{"num_hidden_layers": 10, "hidden_size": 448, "num_attention_heads": 7, "num_key_value_heads": 7, "head_dim": 64, "intermediate_size": 1792, "vocab_size": 32000, "hidden_act": "tanh_gelu", "norm": "rmsnorm", "norm_place": "pre", "norm_eps": 1e-06, "positions": "rope", "rope_theta": 10000.0, "rope_fraction": 1.0, "qk_norm": false, "attn_scale": 0.125, "bias": "none", "tie_word_embeddings": true, "parallel_block": false, "extras": ["capped logits"], "init": "uniform", "init_std_qkv": 0.0267, "init_std_o": 0.00596, "init_std_up": 0.0267, "init_std_down": 0.00298, "optimizer": "soap_variant", "learning_rate": 0.00311, "lr_mult_qkv": 0.4, "lr_mult_o": 1.22, "beta1": 0.95, "beta2": 0.99, "lr_head": 0.00898, "warmup_steps": 200, "schedule": "cos", "final_lr_fraction": 0.03, "batch_tokens": 131072, "max_seq_len": 1024, "doc_mask": false, "train_tokens": 414200000, "max_steps": 3161, "dataset": "wikipedia_en"}
Each number is 500 + 25 x the weight over the matrix's rms, rounded and kept within 0 to 999. Layers, rows and columns count from 0. Numbers have three digits each.

# layer 3 attention output (transposed), 448x448, rms 0.0634, rows 140-191, columns 192-255
479495502539509473493497476512495518506501501506526493460509497504484487497494453510507484473434550512517483494525454471523548521492503472490526449511527510512499481534517472528470484539539521
493502484500567518494548501515522471487515464533502432483498513477504509481521495430513464501492506499510521503473503490509492523527501508477500518497449489453528447500459502498509498501482492
498447527470493515534486524557478527489511494481487506495486430545476481525514501484485505494506527509482482534515538511478510498515486524475483518501478503463504522541513497517490530468505524
511471499484499536459515482516460480514490496481487547530485475499489458475528481557501492483510523490505516499494490469537530480472507501516484453483540527478490494500492499473547489493516486
481464503546480485500490553469514465484488480514466459449460507545455494479514498479503488541492522520531509514483498478513479478480495513501475462487537519460492509510517526510501451438524535
473520505528479480492508536526525547538468480478504498492522522496503510472552506504548491486541535505496515526487539480518508508520507504461491480470509522489522524514474502466461463495485474
495517482461528466508509535463552509449503493473500498548480488491495527478497542518448468458496517537482466545481496547507510496505534487467503505539512510544495517518513528491497490507522483
536505490472499533488498498490493512520496511502435501445485477467470521500465467490490472506485520499519476486518471527547482509486531519444501514477483503488506526482557492493469516504480498
494498494482544517497493511479495509437495476521509508500485530526488491523500512501458527509481523493462487476501507494502489498493526481506540500518547463533514513467549470487505482495513452
509521510512583455458473522488476473513480502498490470471499474507459509491489516439533490466481476496528491514493526507463445524495509468507509525459527478509497524518509463502525486488505500
468472509554478486495521554482487490545515503478503504518484507504509519466499523488481507485463506449503486519500509538490474538548525475485555465460500452526502474520496453496547518504516465
518459517536523483497527546534487482458524484513511471558517484474484519504505520529520497503485498505484528467512500477468483498486508509487551504507510530477486469455494519497532496511519486
529468499504472506485546490478501506523513509481445544536487487513494469522515517488525521533488507499501532505523473479511486469494470513505485530569526529495509520453491470527521508490494491
525522486484537552504486470484489539488470523516508488553482490524488495495462528480482524504520535496545492510533511494475488492570467473488528493546539520544474495505538522495477495484494492
476509483478463466497494533516530533495489514498481481534521487531464456541481551514461535496522471501503442499513510534519506493506468521537515501500500527486462475517514489530495533463521544
502489508535474516518510520526495503510528481503469528486484502518500512509503472480574537512461526562475473456474455498499503508468517485501487442476453448530525480472522472537534486488497497
530541465504514508493516479467527503482497487499451487542481509515522476532518499458490474489542488495478485535489489497510481497481484499517516512485474502480497508465487471503539525543479510
469466500513539525462528458494529482515453536517466518496510534499436514506504497475496511507503492474582528520523464483464487470553502474507493482518490505499508508507490525513479489480478546
525498480495423475494508535499492542488471525491515491516515491516480526473520516479515528544466457527533472527429513515484532516494508498481475472478517491519507503546463505494451499493529564
517564539504494498470466433549485533467489502499524484486525514489501504488566507514518519509513546503477523519488500471469517508520487499491499452494458525479540537512518502495453453468495505
493507494515506425537520526471490533543470499524546500509461534504472503520504457530521497492540493462511532496489524497495521482472481518487518526519521493483489478506483481496522507507480484
493521546499475463500540521480504515508511504506484474511499522534501532448494507584505499482517468489574514491487491532478490505492478485517507513494469497512493463531480499493479513531529563
531514477524509516471488476534534514512496446515540472490484496507478496488501488475488465519527483507525508495510516497526476519498486515492507529478500528477431490513490483497466507547510488
483504540516520488451518539488480512544490498489516555474471495497516500499544509471502484469470483507485483478476533484489527467464484454514478486531507515491518494521511485508499494474539485
466498454462516517479481483514500523521470508490459508482469501512537462491487520483490519481459501481453504501521512511517508472498510486489491442526515507515529492485508451524434480510498517
487530490473532495496478537501459496490496494495467503552510525508468508463510521499491522517531514535470495487482485531503497515535458492524522520517488519494483533498492514469515456526514536
501468486496552512475513479474439522495478521502504477488501497525471506478461537480497468481516466531483461476541516539461540458517508496511458488516501546475485504493510466460459488525450503
502456505492475513519479492483512497501483491514541516529514489508510527478496510485517451509471511506494502521573536485511475483498519522525526519510527529499492492483491496463496544541529493
521529521503511523469484490484518518493479535537499477491490478487507499496469508513508449472492512538491486449488491475453510502483504499505553500470506493470515484507500479445493544512492508
495444478541509468487470471436457497523446472509504510515510467568515497497490522501495518485479476487558490505525470478499518494510483481527460484537505511530485459557478454484468509501498519
449527473501486483511525520483521526501514500497473547509500482518490537496474532532522533496509550481488495501521515493518462466533511470510487523503495449449497534454544502488471484463497511
519478514500473461493478506512460466492492489525498467504520443507520526459487513520483503462535558500504483470496511518474529520515438488539501486495497471531486514467500513510498494514509500
511492495483507507494516458469492463513518477506508496493486525525492513511490517510508501488518488474505560554458494515507471460489511503485497501493529507506486478480474500487553477517475497
556501488502529494532498520503510534546476544511491508505502544482504498483495465523513518484511513499482496487528523459484448458522428496526513482523517488516503506476522458584488509527478469
511529495483508502462482500484499495463505497504492497478493480561495472505487520491534488482509541484530488487488503454495487489534520466515475554487493505445533533517569486514493442533507520
487477495520546507507497516499486498500496558507498519539542485493497446506486521494494525504508537496501528505494481464471476474491500513508453559529515468490505514508467482478483523503495557
506525501520463535497501542538555511513521504487498484508502531478518482500511511530491511503470500488444567480472487483510495476511464488452515478541505509495428535484525495481520508518475485
482532498512515505523504525471495480489452457476472504490492454521550555444502471517519495492486495479496495444472509464491505530474532502507505498476504485540481490595535526517522508501500482
512531489503487481499487515521500530477472547491495471520487481516490459509529474498466528484518450526569515502475507481489496510449470492497522508486496500506510497549495480485498509504501486
504477477477491524470495511483490511539548532486529534490453452488519489489490541485497497482520497471466480468500528485501472542498526530536491471504534494536498485499510550464556512465486491
488496506493493495492533504506509502525470477485478417503501511520467453506539458458499517516479443448505544510544546493529509532481484523540470518495469473507475491473480501528533464550465479
498470484490498550550497541533539504541457446504465513497524499529536527499487490480501512524492536500494499509524508506498488450522498491493485488519490513503528456520464491522513558463462493
529515470484528498492451464491492480479500487539502465511537466466515467486490487478510503489530488498457470484501505487479542516483518444497466503545540444548521491452497523473528501519491505
440492463530485510547520549484540490496532484477525523576513511501492518506516514545519452462495505483515485481513499468454488499467483485451511452488514494510489477549512498504543532522510507
500490495494561508513574494500476445509502540533509539496504488467470457507538510488546474521474489525505497519550561509521504506478503478465488511479543480496513482458514540477484524486492472
501539497465492508500496535570483535480508489471499506459494493490480498486421502516543494503481496495525494461483514495469467479500520528496547492514521491505523528554500460492469455526446494
502499521494466504481483496483477485491480523502496508467464472457510511497465491469446442472493517484498509522445464497485432517486500486506486473504495469460480534478495509500480519463517488
479533523453508482502542534520498515478513497477495490518493482477533521522506469518522537485506470496510563523539499477540508478495523497473550466501505523515502495450520503496459494516492483
517473502538488547516468490497481480503486509527469486529509551486490482480508499490522504506499451492492447449457492482507512498511497501470476517459471480520520492512469516498475486485474505
513488473503479495506515481478469483497486533458524474516532499464498517523495484438482515480526500483450495496515494509496508484488465482470489492531523473484475482527510539500519492468487470
507485500482507491498485458532484484506556506511442551478476492506495476491512470496550530501503505543518511490464537521544523430490476465472530480521464513515527461449462510489472495500487502
475480488502482482506451479551487461483515492532504463472496553473467521516484512474519527460485475500508493533538502489468509480533510483507519500461483483507537497523489535507471477518500488
# layer 3 attention value, 448x448, rms 0.0322, rows 141-191, columns 192-255
534480461487521480487488476494485498504504477468489479495480542481507485530488528476520518480512469495483522497514509470520498503534510529540506483469469514494523514494497499506462500496519474
469492510501485505492483492479470511517528458493443497500516516467494451536501535485506506520480438450534487489525471512475476472485498542488540445504475513539502476494517521470493503517505517
504460517531530530504484505467481496514496468489510508500504524563480497509515475499508516487487518514528446478521470526526500497470472489496518512470478500531476487514489492552493522527505489
510445509520463483511509549533460491480535528535486518526486501489509494509505527513461485467512503489511490505527491462452513489516489510520538485514546541500490468543488517462501456488480521
498522499538498531500524495482502452485513483505512494500530540484515529496500523477482494534509488501442510551509486503444531508518519485502466477468520494500491523516481511515533513521501482
504516540483461554525464523488503491537502506491497484484485512525524539516527480504546543517454508468531532486498501523508490455519547513504520531488507483471473502474521507522492538477505501
448461528500471520510546501499491485456498462477529469498514494509509500504498510485509471506493515482499496485506537495520492491515475491492512541500514467506525510461490487492538490508491507
491479509512475524498522512500503464540525516508539536519551476496475526489481465513464503530517501516492477493480503475449482495495505514477524514513482511489506525456508536531494502508537497
501498479494487558502509486501564521482526493473452473466543495469535502463503477520510482511495510533468533484514545524527506493538498508540484474485467471489511502503490497508492481508493513
478522509474484544482517506474510473491473505512495521512525474548565527486526509486471471532529495511483543509530517504517492482508464482511487514484491473449490464505466498488527502541520482
500519458488489508485478508531525506524433507540522545502445503547492535507497449493463540477557510495499495517468510503504488491451544489513509533458503505491499513473521501536502497518540457
476478531488501532516540503521525507528515509530451506508490532516510475518491461505491485474491501490499494483549535469505490503496508539516490487536475502489516502496512489515487549506517571
508516482530486525497487522477499491499517499482535501530518511495511521478480487486486462540466519479546493528502539492469499483474529542479473503538456471514530510543487518502506463496507517
510525503498490560486493535472517479513538514494480500517508479478518514481488520480494478461508533487479499472497533509478484521480500474523509495500516482513514526543554502503489502520472508
509514514524454486505462511557472478482498481465493509555510488457525519477478462525478450519536503510472501511502480494471481530434460472507519540474501505526501524532504527488489472493541551
513505512506530527508492465465524527470507504491499478497493499492547491449521496515489499489469531483458491488472511485480500482528511460498503502498474457505526516455505503494507466497512477
510479529502541516510470526536476491506513475481510487479489467477501453528536497491513475529455513529561513519505527459479520494530506520529495491498481515524507470528555473514482480475465494
503527493476501508508501505503468505514492509481500477477531489480534510482496455521503472490471518437474514487494475485491519525462476493518488504507533476504476514476497497538557506479478511
507526515473471478521488549489484529467554540487525524542508509493494509519473484493511461532526510471484484493482499488485476490490513532491526476492540520523474505493493495509499529490522541
500499483519504478521506514488522519533488490502460494467456523506504519490512529531485529490483453492500500494530474485467515547503464486499505478492516493484514504536503503523530494488465526
503480506481502500488523504525469505501481524462484495487495509486512490468565472463461478488516515514499548527527464467461484498465521506506486548507506491464478483509473489501498487519497470
479448536510497506501522512505522536548491524464490496514502503502513485496507518456460477489484490476526498523537509475527530505539494496533499499524481501489473487509535447489487492541462480
516508465494460489476496475488532528528540526483499507476526537478557505482529509516502487493468479507524521475487484478512481522489501517491488495470488532513464498479459511549481509528492465
494536430518483538505468537464455554486527460502533483475501492525525542497547489467505437496519528511508490544506486447523498514488487489522531541496507491468541504496483507504487489487477496
504530475494472508491480514509515496504496552492509510545498490518468528453479474502447496503500565520509511517478523480489521513508519514452479547474523511462503553507579522510467512527514493
495482463503517505483482459505498462503504472495536501499493502507508510525519539456517513547480484503528493511493473484439493483489525525494517468456518485479520459515520507470526504536524472
500510486530503490486493499525527501498510486493480509527520530511500505468491450526509474500495508513523504495482468478491482485530450491527477492521456512497544515470508506525459464526452464
452492560465428479508508474507465471480492502489526489484505470473512514499431506499514502474476457479443502467478494501509540489492537496480524523466504500559508471472527528480488506483517495
485480487526523502497465510461478462524541513513496504467485513493548518488494475528493503503462523517526544493513525520516476475526505500480436496480540496472475499521502473475507481546493500
506469489523495558463545513518510481500494500492492472511502539470526502514533484509516456505494489483539483510526552495487505536479487495526497536470504498512557483481490470527533490545505504
491493485480510472482516495496498527449519535473515493519521518466505509503460520497516491531484518506486482504475509471454487492515504537461521452493515522519489494543526524477494462518532500
512458519512537500472536471501496486488479538509456488468505539480508506471464483544509546469534553507529518480518502502497515492502534484488493499469499507479497500492475533502492520502490494
509545521523504448550485510495514510484546518536465491530500528497513469529502510513504481463487484500515504486551508485504541511530520501508503536530511477490515556484462474461461495491472477
523471516528466468499484512492511499482505479538494519494498460471524467526502523536482495504468480523525514525495522493508497500488513473479477478511543492509520527519487520520502490508456487
577464524474505470512523544501478529459529514531490484422476445485507503520496526519535474473481518442527466491542522462485520446537454488525514532536441482489506469498452512529476532475466545
518480510507469500514530501474517510517480530497497484495496539488509495530480474514483487508498558463491510435533492499541541509484492489489497499492510496483526491511486475506476528494534482
461500487510494459498536520511499516508488536553511492513485527485473528546528528504505489496544482527493561518458480546507532541491503492504531522480464514472491485475504465541477477434542507
560493519496534527491530504469478502484509517499511509492535465505514495491501505524506505470502472506505496488479450487442566489512508512492452523494490491478488461549501505498470495498508506
478513548526517506500527470491524453483510502498547507520512470489474490459486486501503520496535475495459501474469495553519565550488513547511538551483500544540517499508467508486487513517524514
501516526525481520536533493485510549476462478482488506537496517475497533492503469521496559485452495514482533505493488467542523502516492499484482511515520523491504468501469480452504571522489474
443494456498475495502507544516486457530533465483471526485496575513469509501497479515488480549534482481549562552497514461499524528483540498509516518490516472478529506506509529475487499510509527
529507512501482448527483465441516533501462491494490499493464475535474509454458495535491496474507490473485446480457516489502475489539488509495483493498474498493518485513480487504527478480511488
468519513543512533538489486468502480544475551522505522483507514500471503509516534465486474510516523497533505515511500490477519484487525541509493482475456466504471454506484507516484502481510518
498509503471485512558508467511482533506507462478540559475498503514509468517519528486534541472487480544467507448521507504461503514486514547531526485515471529500488464459487502483466497511476501
471518508523511491515485474518473463488486467501523542502547466494502495514513541518455530513500500517514525529505500481468499487454478510507470525468496505508506532498458495502503454541468522
502524524459514494506492486497524519508493499524504472498528497510517516543530478463497535484493472521499485501529509514505470495474540532486531503518533523527481527494490501535515519451516476
515480480471527532521513439498542498503473535497500526495487510474515471503485562452495505501485520507508491476559456493499487462509513474495481509524512469479491512493505471477504489495503472
494489499561527495494437485539494498503510455455509478485509509480476521506543546509486475477496497526492463506473493510485476561488483491520558494498441529489482514523506495508509512503522483
488498493487503522515483532472538546499517509529453529532530486519488507493465569575517463529492489488495549476530520514528496524505488485482467483522490491482488523486500490484521549458495495
479489474546564485457516517486490527540510472518487463517486514503518480499543511516460483479487547492462459526484485472508490492483516492487470526498515533498534514459484509479495482473536491
481540476510525539504455496535508445514536481480502507499494486511523470482493555493530469509511489519529489501506497476502502483532489527572560478489501503544518494498501488483484435509505464
# layer 3 attention query, 448x448, rms 0.036, rows 192-247, columns 192-255
541492439504484469489524485526495473495522531503479461504506497491512500520486497505466476491533523496520487466487517505484529487512477519501485486530497533491506491493479485480487481534450512
481494507525496484494466518495499520482491488479511458488516502446512488510503533475482528513445483494525491460523524487514531501501485506477496499517495487518497475534514512481488485474528532
503542501510532508471491506502512505525510518476475482506543510504500497474481509484484510500489522494512561517533469503514496477487523481533537502492477478490509482479521485536502470486498506
515496488495473470502518515500503490510509498504492513508508548479513480502514490481442515519497489467469498497512488473518484528503512488536489479512496495502483492493522501494494511514505563
501496515510526485480492509496516518524492472522467515504515508486499479490507490501491517480482489492520482474502497496484482507509534479503481519488507499490522506461523473537484523517501534
516508522533485522539469536520483519466451494504545474524530476518479513463512486482511480488492485493480508505526493515465498499511463483455521539510513461486521471499485520480539476499500498
499503482533466528475526481506511497509472475523522509477471492513482529482483486518521528498503510514489486517484498527515463542485511523514465522518519508480554488472486519505535505502499529
505526488497472492507486460489509493506494501445503476486481450477489513485496549490505490495542471485504504473486484511457509490539501505509540492488500560467497461483519473505472473516473510
509504457511486514482496520514502511572530506515500513524514565480468475488509529512462524479544502482480514494518503495521532524484478513452503508535477496520448466493501467443500506509487523
490507565500477480529469509470486520495502504523520528524465546464534505477498499479473530525514540571461475458510504518471516539496491508484503490478500510533518471485576509485541523502484504
507476484507500509519468502476496499527491488532459514470499457539491516465496488460502514490512555513501552533496537465517489522498462527476514537501500530510537470487533540493496526501524484
544438525500503494489490528490552507505495518494501469476523522516496476519542515526483457509481498541481485493486480505512501499488524461507501494501492461530487478544514503478480489498504530
432466485463469525502501469515504509485492472528496532459518488487485508462503511503504480477516459487466507501473504497494485527477504518504506502484480515499493521509499488538469518479504495
475471490503511513515482504480461493514506504538469507447481472478487484463506508495507506514481489502503500507488475520474516465513519509551481498478517511459487508516486504490487529476471526
479502528505503496511516520539523499484511510463513487526487521473483488496486502527467501525500451482509493469521492494515498516484502510520473466512517488501463508525510483493506464503475500
464475501497493480533499512542469523482508484523491492525564510493490527475471491513486498492541518503506522518472502446504526477514513511470545506488537494487485531515488482513503517492464485
477459476495505487512468464492496513522527506518472485525506509481488509477464467510486482501511524488469537500493501519504505482514504479512483511529459533462502563500476444493512480533487497
501469532470500478482516556483478456453506474527511506498497516507520524510523510469505501482504508478488487511471519520479479516493510454517489464507486482509517489512502492490467537479500520
501523489493513508519503499506537478521467535520495540477480535564478494496489523498537483505482564484483438535499495533479531484492473482481459508498473512484480498506475530472506493516465499
468516483518521556518513485530430478502491469501504471519550529496540536526456482527481455483460481492547479510450499499480508487524483473489525528529508510509486513493522503526526479498483486
513494481470471486501498501480452516497502540476465496484493508501533491482465511516480484468542496521480502513518509500486469473505534479483480489518504502463517446486465504522497529478495539
512502506498529495512529493491518537512494539488487500535463540527519472484491473495508497538539489516498503516500499523518500480475459531518499470511483523495511510476479500493529516477499509
511511521492460482499517530492501507512488523499549494542470468513485467489455502492471493498449510484515467456535494473539483491503500526507449497471540505529539523497517521467532467468479508
451519494447494492490483513489521504493463492503470472496527478477501463499510510505516479524491518523497506475476528497483501517519464483516472546489485470489537538504515511502511512506465474
530516507542525450499528508465515495535486498473503442470488527506501438510537496499456521490527474498534469505471502497534468508510494514521531536488456506498509492523498488536482518486517531
507486508480484478464489519522482534485464501527482531467463483505482482508541524543492490483456485534514507516500497499520502526452510529556464475524514504463441483521511541519486539510507465
475497441519523496499495522477484477517473485480498538535540511451496511494484491527473466503497507532528517499495506515483487536506505516489475505488499497436470493470489447503494519494450510
481462534482503519536512493507503484479485501496481457451546493518465520485513508504517485491504471523508523491518499465493516480536471513520502525465482482485523473487508470522488484509456533
522505532501498482484499481467535502483469490478494514520505542513529475509477506463519481532470507482505517479553517554520485473534485516503495516507485508483569454495490527466521501518508501
500523512502505486491492451486517450496508505550512487494526488512494490504520533510481466494496485517464483468505506516534476429519484505486444486498522524515502466546456503508478527474483513
511460494528508476519513480464508509502495488520515475492491494485530507505472516493504495482518519500487552501505499472531492514496492490489521475492506496515508480482474468509477441503489504
525504481494520496495531537471488477519532512465470476488484508508503481536490532495506470545542518490459510515523467511515486497511466481489503517510509511502525525500504520486528511532497507
506530532510498463493500487497482486514515466546532536507532489470556476451507491526516514463501511554506505491482533502526527503451495487462469518521561486486547490501469504500491488458468461
502468515503498468539541501507525485511491540470507488514492530488480487483514488502506490516509490538476462530498514488525511505498473479535512524516493443528508520517514498530531507473515481
502512511480532519519458509472500519504488506494474501502505491507520492487504480478506461502502568491509503477481508513507438489520528490476516497473547524513527539472448505474519483503494491
447475514466499518539485479467488541502441466529486503471486523504517491483492494523512474504481536498465531511516446541519528459504515456507469500470480472510523512461472513507530491500526524
436486531485509492474488478528498486522484478470478493478485476492500497513513491516489514515528488496511525530499488534461497501510516489502483540484501524491497502468476536523527457486469529
491519500478524473483507500524510504499493505529474479488484553514512463461504487450476493497481522494473489510515491476495484526516520528496497492474545488510506510545502474494515546477484522
514474490494502514543498489514499501508460505516507500497504478521495534510495516488506504519506555528487504533468541495490481473478519546547464525498520501484532493511491482492513454480529519
552488493517522484491475507468524486484510551500490506484504498480505476478542492490513482515468525504511513461504485501506503464449484475513527476488514503497491467472457512507455522476506476
518537530480521522476488530494502511468491556464535487481497490500510503495515471485501466515501500502512501503517517509469510511488472500435487469480501499493493490504515484484513456511476493
527483474517502509478558488490507483553467488472466483471475496498462505490509513504494471525533514549477479537510510481481482470521482513506514432457487473476514472487545511474495481472517465
511491469494518520490494480527493502512533487495469438509539531464499489506514534507481509501483437500537513537515470498550511519546505480529473486504492468504472507537508525495504423496508502
519486490486501470522521499510520520495478511520528534507498509481491511491505482487504506519500459527532533490457525509516494437464479541494484502533507539527495477461515520509482501512495465
528495486512517457558481487491511503499498510510456497527495460477499480483488501484450480528485560497524496492478490520482523505489523553529468484495468523501504490520498465490455494556449556
503518504489522498486526508553479493484499510448483474505500541478489529495520469485458485560499452466500527522499538513523493495492494494527478499468524551501444549481482464527472502487507481
487505505485474485510566481469453511502524480505517532494512472479486520499478501478521495549535466491482462523505482460438481489492512467514517486497507481490519488501507535499490520497462506
466498510505478537501486503522478541443508497508505524516487503466513507493476477466483501477524511465548484441478533495514515522448497478482449490536508474465495474483552493535502461495544537
465495512462472509481513533491517507527517501536542496525532502492505492484493480507507483467498488479483526479509463521514461510472460518483468500505479478503504495498506504496529477527493519
502515487477521520514458502488482523467488488507527523500475471523506515458550426527484529500455536486520490504488547491510518515488483486483519499481495505513512470485531487508486450495499514
499498475494483496498494514489497485518519512489513489494518508484517490477512502495492485502548520480466486499507484508501508513511525467478469506533536527512508507523502487513501499516463487
456405456493501490475506507506480487429490479520527518520480492485508496477526490502480531499536505489525517489494492448436489590487547503448477508539486488496491490520554506507475503522490559
516490478521533453512532521520502474533433515515522454535522534538511473515531492485505498518464495514495482485473508531499487486517511514545544513520510526492506569520486492538481490515499481
499456532500470474495497496499510435470527506515518521489509464457468541526467485479502452512495497511526492489531470486439510527465519481503485486429495485485485450494491495500511471482504509
489486513537510510489502528484487449531493481514523502528533492487526510508453453532498513478490474509522466491528524509484496489514504499508490480493487534507474502519495479512485472474507514
463467448488461491514521461483510505461465505511476522503520449515515476525495547456489536491501520478454521494485487503483483530512503538536473503492502470503496525474494494485496490526473526
# layer 3 attention key, 448x448, rms 0.0374, rows 192-246, columns 192-255
524471489484484494457486484471457500485484514538508514506526502524488465509515550506492478523490525488521560524524487493457480479517524529526506477499452505469476486479481481523515503516520508
513497549520524511500534482482504521510502510464480485499540516508530502513517497470501516505464536512518509435539498500501497469494515517499522477497525532508459492519510496476495474507520504
476484487510504522474469487460509516511518484534528502493490498544492494503525492533527513457518485534494509524487521478475495530512481479509502511528510499552498516490512502508520521446466510
487512484497545510519475486506529508518499498533519478488532468479491474480434486536514515531475489504549550487507496486474504522472480480513522505490476503513499484484493498528510528489501480
507513510473535454530491475512506498515527521497501482480490479505510496465525508512508511518503521500501531526532501497506486478490542504500523501511498476488495475484505490516532485502486469
491488447524521498495508489459506491508518477496475549494506501478536499502473505477457531528525510485518477542509468489524486504535455497511499492489495550501497524538520490504499511525520483
480504538477516514504500513521532473475489532485504456495499476492481525487512492498461493458530477501515526491485503487511504524488505506502528528452481534498506480509504512491472461490546471
505486494506506472502490504499484480521512507499467496536518509461518516510511490498473462531524463500483497504491473492472517520484474541557489492535492527497467468453452494462462471547537493
521545525468503470533528499518505475519506529517495487504527490531485535487512580485496540475472498491541483494483506450506532508508519503515490525494497505522525499518492518512516522517497538
456509527514520508516463472513497552506545517463494491506516528506488497516484477508519500556517485510500443445511503529503497539442533516518495483475481492487491518483522501486479472507523497
443499543481523502489476488487490517497492492498489501514484531492562522492483450518504529527519475481514540509493515517512529476506496525512495527503503502476569443490521516500455538465489502
501477505487526508478501498489489543472525468491481489500496500514505519506467536491472470517516485480533472474494525487499538494517527497527500487506500495531504504475503467494475478522539501
474501546467536475540494493534449507520494489520574476498505482499492502547485485504513504466495482504534518493496515465502503516507531460568531492540511512513506520470510499495508470472484506
470485501497503503491505509532455512480486503509526502513465523524475494518505498516527500520477461520472500556489491538496504484511512552501492486511471508548493521523498480520480495521492549
482472475504533528492532518493530519530497455492470477524539485479555506510496534488493516553530503467523458490513485482548505515475509526507497521484506484517516490503524490524497478528520522
483517473499519495505490517492484494489491483490536478523529497512504510507516540502509462463450512465501538457503497483484510463524506527488530521474502489489515503469491512486480524535447524
468460528516487503478528516497505488487504464485495520475494479504517511494455512503519480481478539473495477497485504499493546480485577504497499536506510519538541539515533506482497505500517500
488524506486494518461496507564518482451518507489499474470478492484528491477499496489492492551484513502549434478515518539514528506519523496521512503467497501486500506499533552517522493504468477
501505512488499502512472489464514540497490512490497469510471511511473499507465503511514519511474543495513490525530491481488460486478468498506483517444507521502511466508500461482521499472517435
470461511527487501523542503481471502499500503505443530481510492492517520541466497526493486506504518567500498530499499483519518504488487480498479496520467543520516479468559510503514493469497473
542474498499451473503506564481529477485476447501490475512481479484500511508484524495472510464510511521469523467507541484533523438489509512479498500488508488518525501474426495510490509470501527
487505519512485485495533481516521525485519539498487495505465490467486522455514487469532519500504502538560452467476515487510487517482468475495517538484511484473494484468494543491503528485484455
495459501498499476497495501447516503519484511484476503487488517542443492463498490537540504520510502515517525504516508515497514477497485483492510479497479470512512498517495490534503485489494499
490528535500504522500473494502520501509490489513526507489524498467485499527476492510473491499521496487538498523476489483510492500516477479505476487493481523521480493484464518497518524481518508
502516465522506530524487484513551529529489489475503493523504520487543514477509502495515544493560497477494454512482505511512481495517521490530477517506471534497514520483518487512468495496487504
508508490503475513508484498487495510477481472496490523525536528476491462538524485527485509533460502500485492526508514540554471520514461515490448446496512494502494495545516484512477542519494488
481473484502473495516475490509460491505499496538483520508541498502468477484474477502490467472526500463454517478528515490507491500495536525530533539491492512472508511490448492504500521491474483
501475495527502507472503519482490485514552534509469479493499474481481493465492494513517497486514480507484506529495520494486513478517526515479469505508509521525504461486531487479504537483501452
497531509535504486530489549501531499466494485504478498523495517483496505516476486463464521508485505526495516479490512480545489461521472475470521497500512503460537493513498536474449536479483447
489494519479481517505554513500528519464483513523529499530474530477527479442547488471485499509490535468517485477500506552518514484490507495476540473520487496509521489467532466447507490473508469
498494478512510513497471511499498520510503542472515442488506515490497533508508467500481506507511516475531525494521516539521493454519497483493503520471500505498525547489513479458500515497489485
486484465490488479538526554495491498506495486471509483504507504505514516526497516545487522530512519508501479462511484494541478433525468511534492514502524530511489501435472529482520489491524487
478534488492538502506541488452526534497492507508482475492475486509485481459514487484482499498465528514510543482547486474524475510485520526532496503500491477464461508497487477489521471475457471
504482509513503518490491485471503525510507539519505514505531516495517520502488484485501511494511478503535495530527503484502523517517527500490509501510502518529531508490517535498481515478488531
540512494474491480477466530522507478459489503500509491509519483490464511500521536521479501522475537483510539496493491495490506481485504508514494499496497481492465487508492505497516527527493485
463464466459511492491483502516479471506479501456521511514512513486491507498498522485504485505495521483485533485477490498508510450490476487521541490484477469494447479514497505499512503533483521
533480449514517514500555513501508483522546491477504453516524495487524476512489532538506499521515476487483483515453521503490501499476495519519524519504485497515514494460498503494501490487549484
493469504498492488485517495513496518503473505491498499526512494468497512516494504516533496509514473553494459450482516501474503521512498527504468511495535490496500526449463518502501506490507501
478532516503456459491499471488502522481546489517502496480493477477507488509487456518513523453487498508515520511504534493504476513498510528500499512545504513489538491480502451507506463525499486
504492505513510474456525529497478502497451484532520528508503474507471512454488510484505495509508488535482482508527487498504522539483512486494480498520500446510444539537483501508521492506521528
466474458529493470501468465467510513469506498501492498531512506493524495475497496495491475509497519513513488501514500494530519501469495498482467496507526504494510504462528469496490501514516482
491497469479516477503468553544515527474491495507514525503504500473515468490510499476470473484489534492475495486512441517503512514490486530488522508504493512498476455534493528498495505547492484
478490480523510496505496503525508470482476489523530517537500482476523474507496512486491519454501521484489518488505464457555489490490496540519487498503505535519485499513477527511490507518500469
510513487499484500508529475500505494471516484510492477522512510514514453471523508509535522499482522495506524481497520519538493508533481505475506474512518471546472499475484504485529532485477491
525497544454493533511499473536514492512502483511520478503483534543484522485487487479521546453490487458501529499505456511503503501486513507494546516511482490466506482536526519518502502550518491
483476471480477462482500490475484505546521518468460511490474453480510461498492516479477495492489485489522485520494485471571462478513492511538506487489482505489497520500486489499445491519498497
519525531512474482528492488499498509498484490535499502488534505480482437497454487528455521554503497494528534513506485474510554469526476508512509474532486475509496494483522473483518503494505516
562520498455524545491498495514487531484530534484510487514529529497486492503517506486510484511513469504490553467472489489500535522521492477510528525522489504502479500496485498510523530519501494
508489512535516470478455481487510497538472518508492443470491511514460457506537458495519497465497541511500525510492487510467483503491505467491516504478488495480485517468487540514503510530508484
501484526487507519511536485503517504510536491518454507507502507499487508508485518503499471496508503449486507534510518511537499474463470514468509503526488469472507493502495475514460486485500505
528521511486466463492542509517493527506483476494467502510499485503495512490507537502525470493486508473520497455509485513522485511468526501484490470448510518494501504513506475487486461476516508
471480541485542516468503532503495466478519492523469524500482517497531476462555516504522498498517486483498448510477506477504490498513527494485539544458498491473488485507503491535544460519485514
511495513520530512497497501494517495479489531518483505515496479479486498518528475476529520522480485468502497505484508518468511457457523497505505498456495504522506558481461504538488507504514511
526493510481510512534522500488501466503532492506527502511496516499484497502511490492468450542537549538501502498494502495445459491504455470518494497492484484529474528500486513529536513506451493
474490507509483494501523515500469479550511469471510470524525520510477493491531520511484471507502503504495478503527502504516530482502464495512491508461468487522451460513498517474508465494465503